Weights of a small transformer language model.
Architecture: LayerNorm before each block, rotary positions, biases, untied embeddings, attention and MLP in parallel.
Each number is 500 + 50 x the weight over its row's rms, rounded and kept within 0 to 999. Layers, rows and columns count from 0. Numbers have three digits each. The size before them is the row's rms in percent of the matrix's.

# layer 11 MLP down (transposed), 768x192, rms 0.103, rows 540-605, columns 48-95
096:423505569507578434552494447497430526526487493486477431482473471539517454512472533443467522433459556406517505470506584552549489478512575543538535
103:495511426486555551505441522489456535467530429427475461484522511430455527428534555476524460472453471624464546449513467447494476556525480532483476
107:500492440542511495492448443398490586517494499494458545541574396504492467513531527544439531497492524482557526471464535483507503520508607556471476
110:498543467479568588539527491553469453524406501508520586526573563544506466537503537441457528498406556465421465582484557552430556512492427503535426
085:466403566415507466490521360599536503485523538495475402506535522517545469498476510456501482505510544881458500474467513436513567409495488525529520
105:468590429517486516532437383570551440476498487505427515448572510582501474492538477560525422546493516438471434540421416459508612438457466422380469
103:452551466554589508417471507474571522526375550519471564521518484489520496574388530521515542532550575447483638465454566386604598529455518472453517
083:518586491479467426421505470443546414444518460597589533450519519529497519472506519471475436402581549497531540588425507543485530500523431546498464
087:507487477517577448505465512543431502528519516451526503555459517493502446455499497460475515534500487475484504531472492485518412451501542554479480
109:498481525423497539457524551589480467409588510520411473528479503383458437506460482497435494513510569473452465544467432548584610437477436477434439
105:469581478480439490561448482467568434496441483484534485400573536599488566527508481447509528540526464520521496543551517505535427445430591451504521
094:580522463485531549512466480513466612426535411452518454455525504524503644406470574456555504511530436572485511441461489410454458562586515562474476
095:467464489502514421507544524516508556464412607451501391492553518431488541481587520564439500436479476425482470425565550549533474563408467599533473
115:507425500457495467427543554585483571530443553460543523539450517484482459536479549466449502496562434476555502487567462615431516528457443577572465
100:481453605504521557448485448430481447541530476436509545526522507402508454587541462423426540507506479394393561463483530569494409554512491571530530
095:490500416443436522429501503507549603542496466547497477563462498482554494530427516552542472562592467470477479548460472592584513483486418377560472
108:465532506507489440540499543589435621443516506468437426454581499534534495477397541510536449537461454606582557488538453568484476514494508472453490
098:395407460527528504606453476456453552534524453520492440566549431480530493495394453542479459497529502452501542493442571496499436545573482471603569
098:564479528466528544509460494469560614486483398567458493520540508503536518471489568526463511448444430575465468533431530387484540470427483451480518
110:449480450411492547618552502549476496527535600489550518482403541499488450513544514452426439498483538384516476553499585525475526370479488475513578
104:522520589560481557535495591515561503526589577506467524576453516428460555437455587515550422503469536529537476438495501560450483520555457426504442
104:502496543525504465502515485531567465508345504558416528501500526499547550477446512473532524454542514470462455569513566526438518451473531454470470
098:509481544463557613464511418510503407546551432530496513506538518499482525450515466411440542497486498611467551560512533430520521539500523496556503
107:532564487408594474492432469432522511494452537557499455525480493525471497481471462487529543566466555430476490554429450594577553454394540583497559
095:503525470472499447468494531555469435355460494549542460519519549506468510476451485512559530467535502574444491510441424511444463474476431489569420
096:518480533451490498418509521555509544494548506485493502480538481481620424548456503539495516542428457474452468493515478565581561378519553516529502
104:468565523430493462594466512581436569554504463524388525474560438543521540471482579577516547523509529473472515523545501440552522503437490421448517
089:567475442460496535474503483488476465487473482555450472475451532451551562473462523559465445524479434758510481476507527469584524515520558501521510
104:547418492527525386473463606494578489545447517497496430510480444527588558491413488534534521439453471520590488529527492487467460461527457400498518
097:543457426502489532595493414558559445482529580423443493526538471464495391520452456568455566508383572551520497554400563476542529494492448544509419
111:433481488512481537477402522603506553443509566509557524522631502538469495511497490411501454536483444446501553476546505580510521568468469546467563
090:523540527514462449460569493526549375489460493544633458486554536552565426521468517595437522533419537403478518574498654436504467536466464464452528
108:464470537479514498523590451571463449493439571530466509516519464632464448462486472510531502483554527471586478520467466496540496475460506423476478
107:439561533527509547443475472604391455456385444560514587542457540538473539451464474506459516515552507499474431523520515515413499507434472623462482
094:380480531488564525471490520459460577546472457530484346509487585550515523548466534421533512478471467482552553481527476561488481424535451513532504
106:441445532532474492526519461515480568611476517413473569491462564494496495508515612464498536581519460373509451512435458508450510610481577506566536
098:404478513487457524551524492487448470403547505491490482574487565475493518502502420461542481387485498416489527561576494528419434482479496457480576
099:513520477580528559514500435512410460382600504393408394491461486514467519507543488553443570475497437536498576461480525538630571393508547513470467
097:542514607547489475472490513388441494460501548487513444523395540413451490458525507488501559568510507461539442533477587478397499531485410554467496
088:452526480578449494563517515537460521455549440527511510544550603536462524414430466523526449433491573567453479482396581463504385502403518550447524
108:520552450500490429384482518555466409449454468404421557389486545545465553587458547516450565524543548451505487563475500409443512495477500522496425
101:555493560461475511424509451551534510460582494513500456461469507534507481454485478504473558475536494520494389492497529469420492523492482530522397
099:535487454467468467456501462455443518545540537515593445525513580555471496622428518581400470501573560541548562549534457440460549496535472426509414
105:566463447501528440504506526559483498476488556416510451547466514499479567426466488480481524549467476560489488428488574530488519442385464612525468
102:487505584535513625392450534489394437509436424451537492563568513463572468560466514446495573524567578516618487498558501461570534471539464402467476
107:433476539443546551511479355519453471548564498524530523489526513446475472486583478484464571454506458482493455554577573556552551448518555524457525
102:480549549472481530537501387474464534475467511482535461576456536482419480529632486541524501625461568672555483565510538542509497488536600478488442
105:468439518506452547455529451609622538551508490499600570496540433498489479409479491549499496505475485450462463524457491381507524499432434452486464
115:511509554541551561496536506561414570475653477469489505539568372442502509494517522546573508516493491483504501455446465442449427583419435560506571
105:431576504580565504575470417508485462491517486518443535549593435395577455552538440456506530470490481443503611442423626539508513476525526445449507
098:527584610500578557500494489484503553490446591595450454504582506468475364569454518518557570496415571366500481518450496549535528500468532529519513
093:514518548456519491494535435598545536480526482523441552556523575552511444515580462448508530484433535447447407496448554486476529411521420568465499
093:565501513521395511565521545428612506500466496532487467507493462489517455527485478432506543545478566494485522437435584518445391522515507502521451
105:542540464445483582478512492585510475433552472557447467518474508583485451575403508556506496512443510624441411499455485374533554526504602478479545
102:498371554473567450548506487389528542522454559414520482446501465558381516541574536500515559533371594603505521474526585548554505500544434533482401
099:505515547520482600425581470589373573435473502452519471442540476440411483519537587528517461456490524493497456404652456451562536434457582454614479
094:539485528490538412489496533551506536415529478509438438495526447490596508434527483520471509542498555446417515395497464507566553425495501507464531
097:525505451465477479499611464560529531515504484483520541500462540546597391561431436540431522437504507487550538521485490439549415502418401540509475
098:541513513624559472462501451436500487523498587506447507499471553554520412563417534489436434550456429606498512475553486511488443509449492507501398
104:503469494571453429493499492449500568495564484432516432527477460540485435462438485464468555330487504469518467523439521468435498483520424505563529
099:440527488532494550489525506527472509462604522488518528463586456471471471557396438462492518463356523536530546428543488409458558462497558531470499
101:446524487593469551435512477545505526568427405561458552442536557467545477622483475432553532454625590434430365511552487469446541596477413449451498
095:479516590527494448407482424477513527443512602524538511495479490479546535567369522481514509539511496583473554516447541478499555404482522498501454
102:488444566476435416518537481499501566515487465411437511536461518509492551497544553521444483525522553382520580426483555442500477542596487567476484
090:570500538524515472550464550389527513504503532480421518489484483487559511442552491501474516434468504447460506475498561429577454462454605588470524
092:561496583604485534524488517488504551485475510449478518451566552530489506559509499460459498459479463675474561414514484459531437499475560469490464
# layer 11 MLP up, 768x192, rms 0.119, rows 541-606, columns 48-95
097:544573500508535563511529512529544457499389448491501507474476556549495508472541631601523479524509519535480536564483585534464473399467473477410523
108:516443540488416504529523468495501529394544437482526502464464460354562534404544499452536510473448431532500554489476446608616452446530541538450471
107:489461553448524445504537515431639454511479530482524511549473436494499449431423540506472473513400438574446506534533561496562567448453521450556482
085:599485532515441505483497538499517591618448543517496460522473500415429430470460535521419495497427465613437506562412467534523531571486513495582581
104:489487530434465466479557439458457482470501429607569472536519502500503409462548548473606414451513504554493401505531464518447498444492437508458563
090:491490552446503430507491540495473425576582520489487526515538521569486516517478494417501534403616565480540508589467464566454429484513490530594505
091:440533458481465592470474624502523473489489507468420450454470437560463522461438493515605521591486504437531514410543507549540483601491503424487568
090:497559495456483473516615480494578551588485542501504610541466574550491520523441460549434491501501557492527478578457442512525506507469556519556593
099:504591566411451480579483449455401524418550530513614622470532457423493534625414406451452424485571499571507444470554467486525468516553490528535534
103:604557551508472359487397563447420456490514445510494527399474594479506469508440413405546435556457538527525555492533450578532545533470498544522540
101:554466482472493488465437413477433500454486499448509577512459484468509445493437524493519531501471442580465505492544524551499547463579481507569571
094:519523496609465466523510463550574523511580513457528466459553510522503448513399572449496523507521491482574445527482475516516451456615511588435482
109:542560457462481444477516524484484538511381543575572473485617568580522540518511484482543485436484460454515442495510400560520446626554459594532525
100:556560493488463512568441479508575514597517481546568461477445481572552474487522411509507599472429426432486446495490529540596595512481417504494451
094:480484484578430496464498516468459514571533513531650479421405507437501531462524467485470441599428453516509447533502485518514528541448596468428605
101:524464504464508513515425497572538475531521560513470546484412487527527550578500518477492486411556471475593514529493498467486544500547480524436544
101:460489615373488578495557543478482454466476493512530504513629481487410491460417428517537428660511520445491505462519578469461481454540506500447339
101:491485529543419562568491450539461535578494566419449541414529570455520558508519552597456375405459439448541464473433517560464478562533561507525522
104:528503516491524576534545486427555462562498534481470492535430533517495473572480466510505534476519479492505471469618449528537520531432518502517422
101:513541472458513408494377553562563477476485504576504474438502379494534561561553532480577420515485389540459429547542486485560534529515502503517469
111:542446465502487407554525575482583486420527497491389505541544457516544498583475533530460458493547442597475548508558485460497484572537540581480561
101:566426451539497428455477553389574475506414527535593488495559536482424493485495543572611506554575436567625560472418469548455580575459476488454486
103:525514511457441488525475511433547511479498547483537423540427397526589486531425499530430455543535437586565460450540559522435523503482477457499571
102:539461509564531510476425559531533474523387565506449589552478436461441483460447460432463486518465401438506506531515499566535515440459536511466509
096:464417453428421472532466468604460458549394521535479562484380519489356539382538508467533473529589444514558519456504540459524528530470567501443398
106:537458407494436464625583485491517476557477497451483511507514489567445522478504468606611445504493514429596475508473495466447477553481474440441488
098:481521540492506393506503421515518508402605518480547501505410529551484450453386535513465526563542551615469501437471497526487591544547481495569540
104:483483521471488531464483545463442509514489464544474553439528462482531416484444412441418543494475480525428561502463564607527479417488507456556514
102:554492529420437529544566572498487421498541500539523502573527487453529532584431471479424405578458482489630583519467470500487411583531468614507552
101:500525581434475439502354515494491510547436533524509497370420541455524549444524460471568512536462443527444506554501423536541556509419548537476488
096:514579528575495615479448515531407512376508568536481575462411458454502548417490411440439475479516528525577572558512547525478653438517583516540406
097:487530458483533579611506593519548456493438495588455460435507531531503499498478535519478498412507400485530410555499495586496467517464534491606472
110:481493495441492511566546469530556460530381438503548561458496564457454414537431541510510578530467486476457572573498457528496537544528557422504429
091:473476521520475510594419554512467400489525437496386490479525422460383442552507491531443511531454480515592503492512520503582587532528517447538428
107:525565501480501437495473549553458500562544488559487486423503475366527447498450488566415480568468463545472472451540387488530451457479477482513565
099:457476468500509511462532497494461578533529441500509535505621488544528541456609500469461518560515433545584504548461601459405503500574475550549502
100:491528552513541560526450514466503454439483467562538467505500445485536437562563476570516545516596534535455572540592445547513509543499468522484422
096:498564401434562448558514432566475529515458433613556512614488562460460420530440518462543542473454419466408398468549487477484558449459599491413474
094:481544508485464489538610492506595485505452557594454474518500452542555583455519543476525605448491451426499478545647512490391510551484509595510521
100:426419459466512636532544603573516515451462484577629589382460492474477515580482536427475527497465523449502404560553469444508480477451514488506456
102:551386520497400523489540534502485551510434499489554527528559534413475424502533552562541439464541451467526503511528377588533570548521603451494477
091:457550495487583510527446504458590371494505459421549607446499440449438499333467446521420645473461481553476522481497567558506480538517509574540531
102:561500511438573428522495523462599453473412451489441511510445489515524477477526522503421495489535492550393502548545471573491477515502508455529509
109:454531394441596458459482488540477486446528546539539414391523511532547482368500581465567468587472530530398452541521524607451472573579466472466541
097:565532525459446535447426525460444547443415480539584450486494501492539455430555553692424512497491501533445468452426527472511572455509489470463493
104:479508550544425561575461570528502560539449489537479509483439495514503464531463413591514527588497443504470462567519464487479463506534428462423439
101:564589461436407510471470520486535418504535433466492470514445496482436537518499490554545528471483481526530407471426508509465456500521562511471427
109:509585523512498587480494463466396437454541626520579486540464443541556559504561445426484530460532426455435441535477596522542565591517458498527610
104:616489477582517435431474606529487425502468584541498522476513464517487471478447564606541540468482484405543512511485433492528545479539494547548419
096:485546410579428482536467550496480550580510478482386544518544497427536512453465542505531533477548468476498404410430406430457525535506599432529501
091:483443433497518498494560520447504521495517548511520459436544463518494502512503403487487471328671561576475564550490450544503578496620463527513505
095:455495510551483414518542555462584474518540520513552552419495531481406517518439498467597592595526496530526463484553466574580436481550435557471503
101:519512425571553479497468566528399473534483549502529565570484597552440448482393584560475575491494465590493513538469476558406541404537477528427533
100:548494481503537596577529492578527548538535577473580491546505411428463430574575548383559456547521479430528497487427342434514537543458506503492465
099:498477471413469456551478575519525573477521490563489470537466465499542591437556406542439473529478499560453571475448459565535416469509471482543516
094:475560438499530467553489468506489530505426468403577518431425569637443457458528471529516377486450565417588554585530480569528533560520571421462459
102:559488448469526533445451434388400401486531515506503506502513513464380562475460546441483492457446497509499480494479539637524491464579530510496574
100:505490462469456509519546587496421574530435519539527510556554416524585496461451543476371602455606472588465486481543469544419502511495524502535471
102:463444527554566493562510557433471468444519635611443475498530556540474524445578406545509472528542436548471526524656480441461488487517524522493535
097:466479463572482511463423552405503454487437365545551462531536471449498430502419573529551499544599551527479434489584594498533534457570587501516519
100:431602455499529419451529510496427414547556579490535532432513470496570574510481488470493498443456585554525594491531513515524615440536504439515468
099:511422557475482432461480568546512442497434500507516499546487482435478421542527488420419563537476490578468559524464497512518532440441547479515450
098:504548438505528517564456551480494407468550424546520476447453505539413503455462533503516515481481460563473485530468529526585400567448503511518476
090:539487491454427462498519575500494501528537410506480503445467519476449572454425473427479439445496459521438515495353475552490531554491440517476476
100:425558548442560466530426487479459528528508526484515566484512422485547476502390549521453523488499526590439587440603566525536546568479408442496412
096:516477536446439525588541538485497529509520447607500540563422482490448442491680474542467436536530550441604531475493382487485494464481480513503477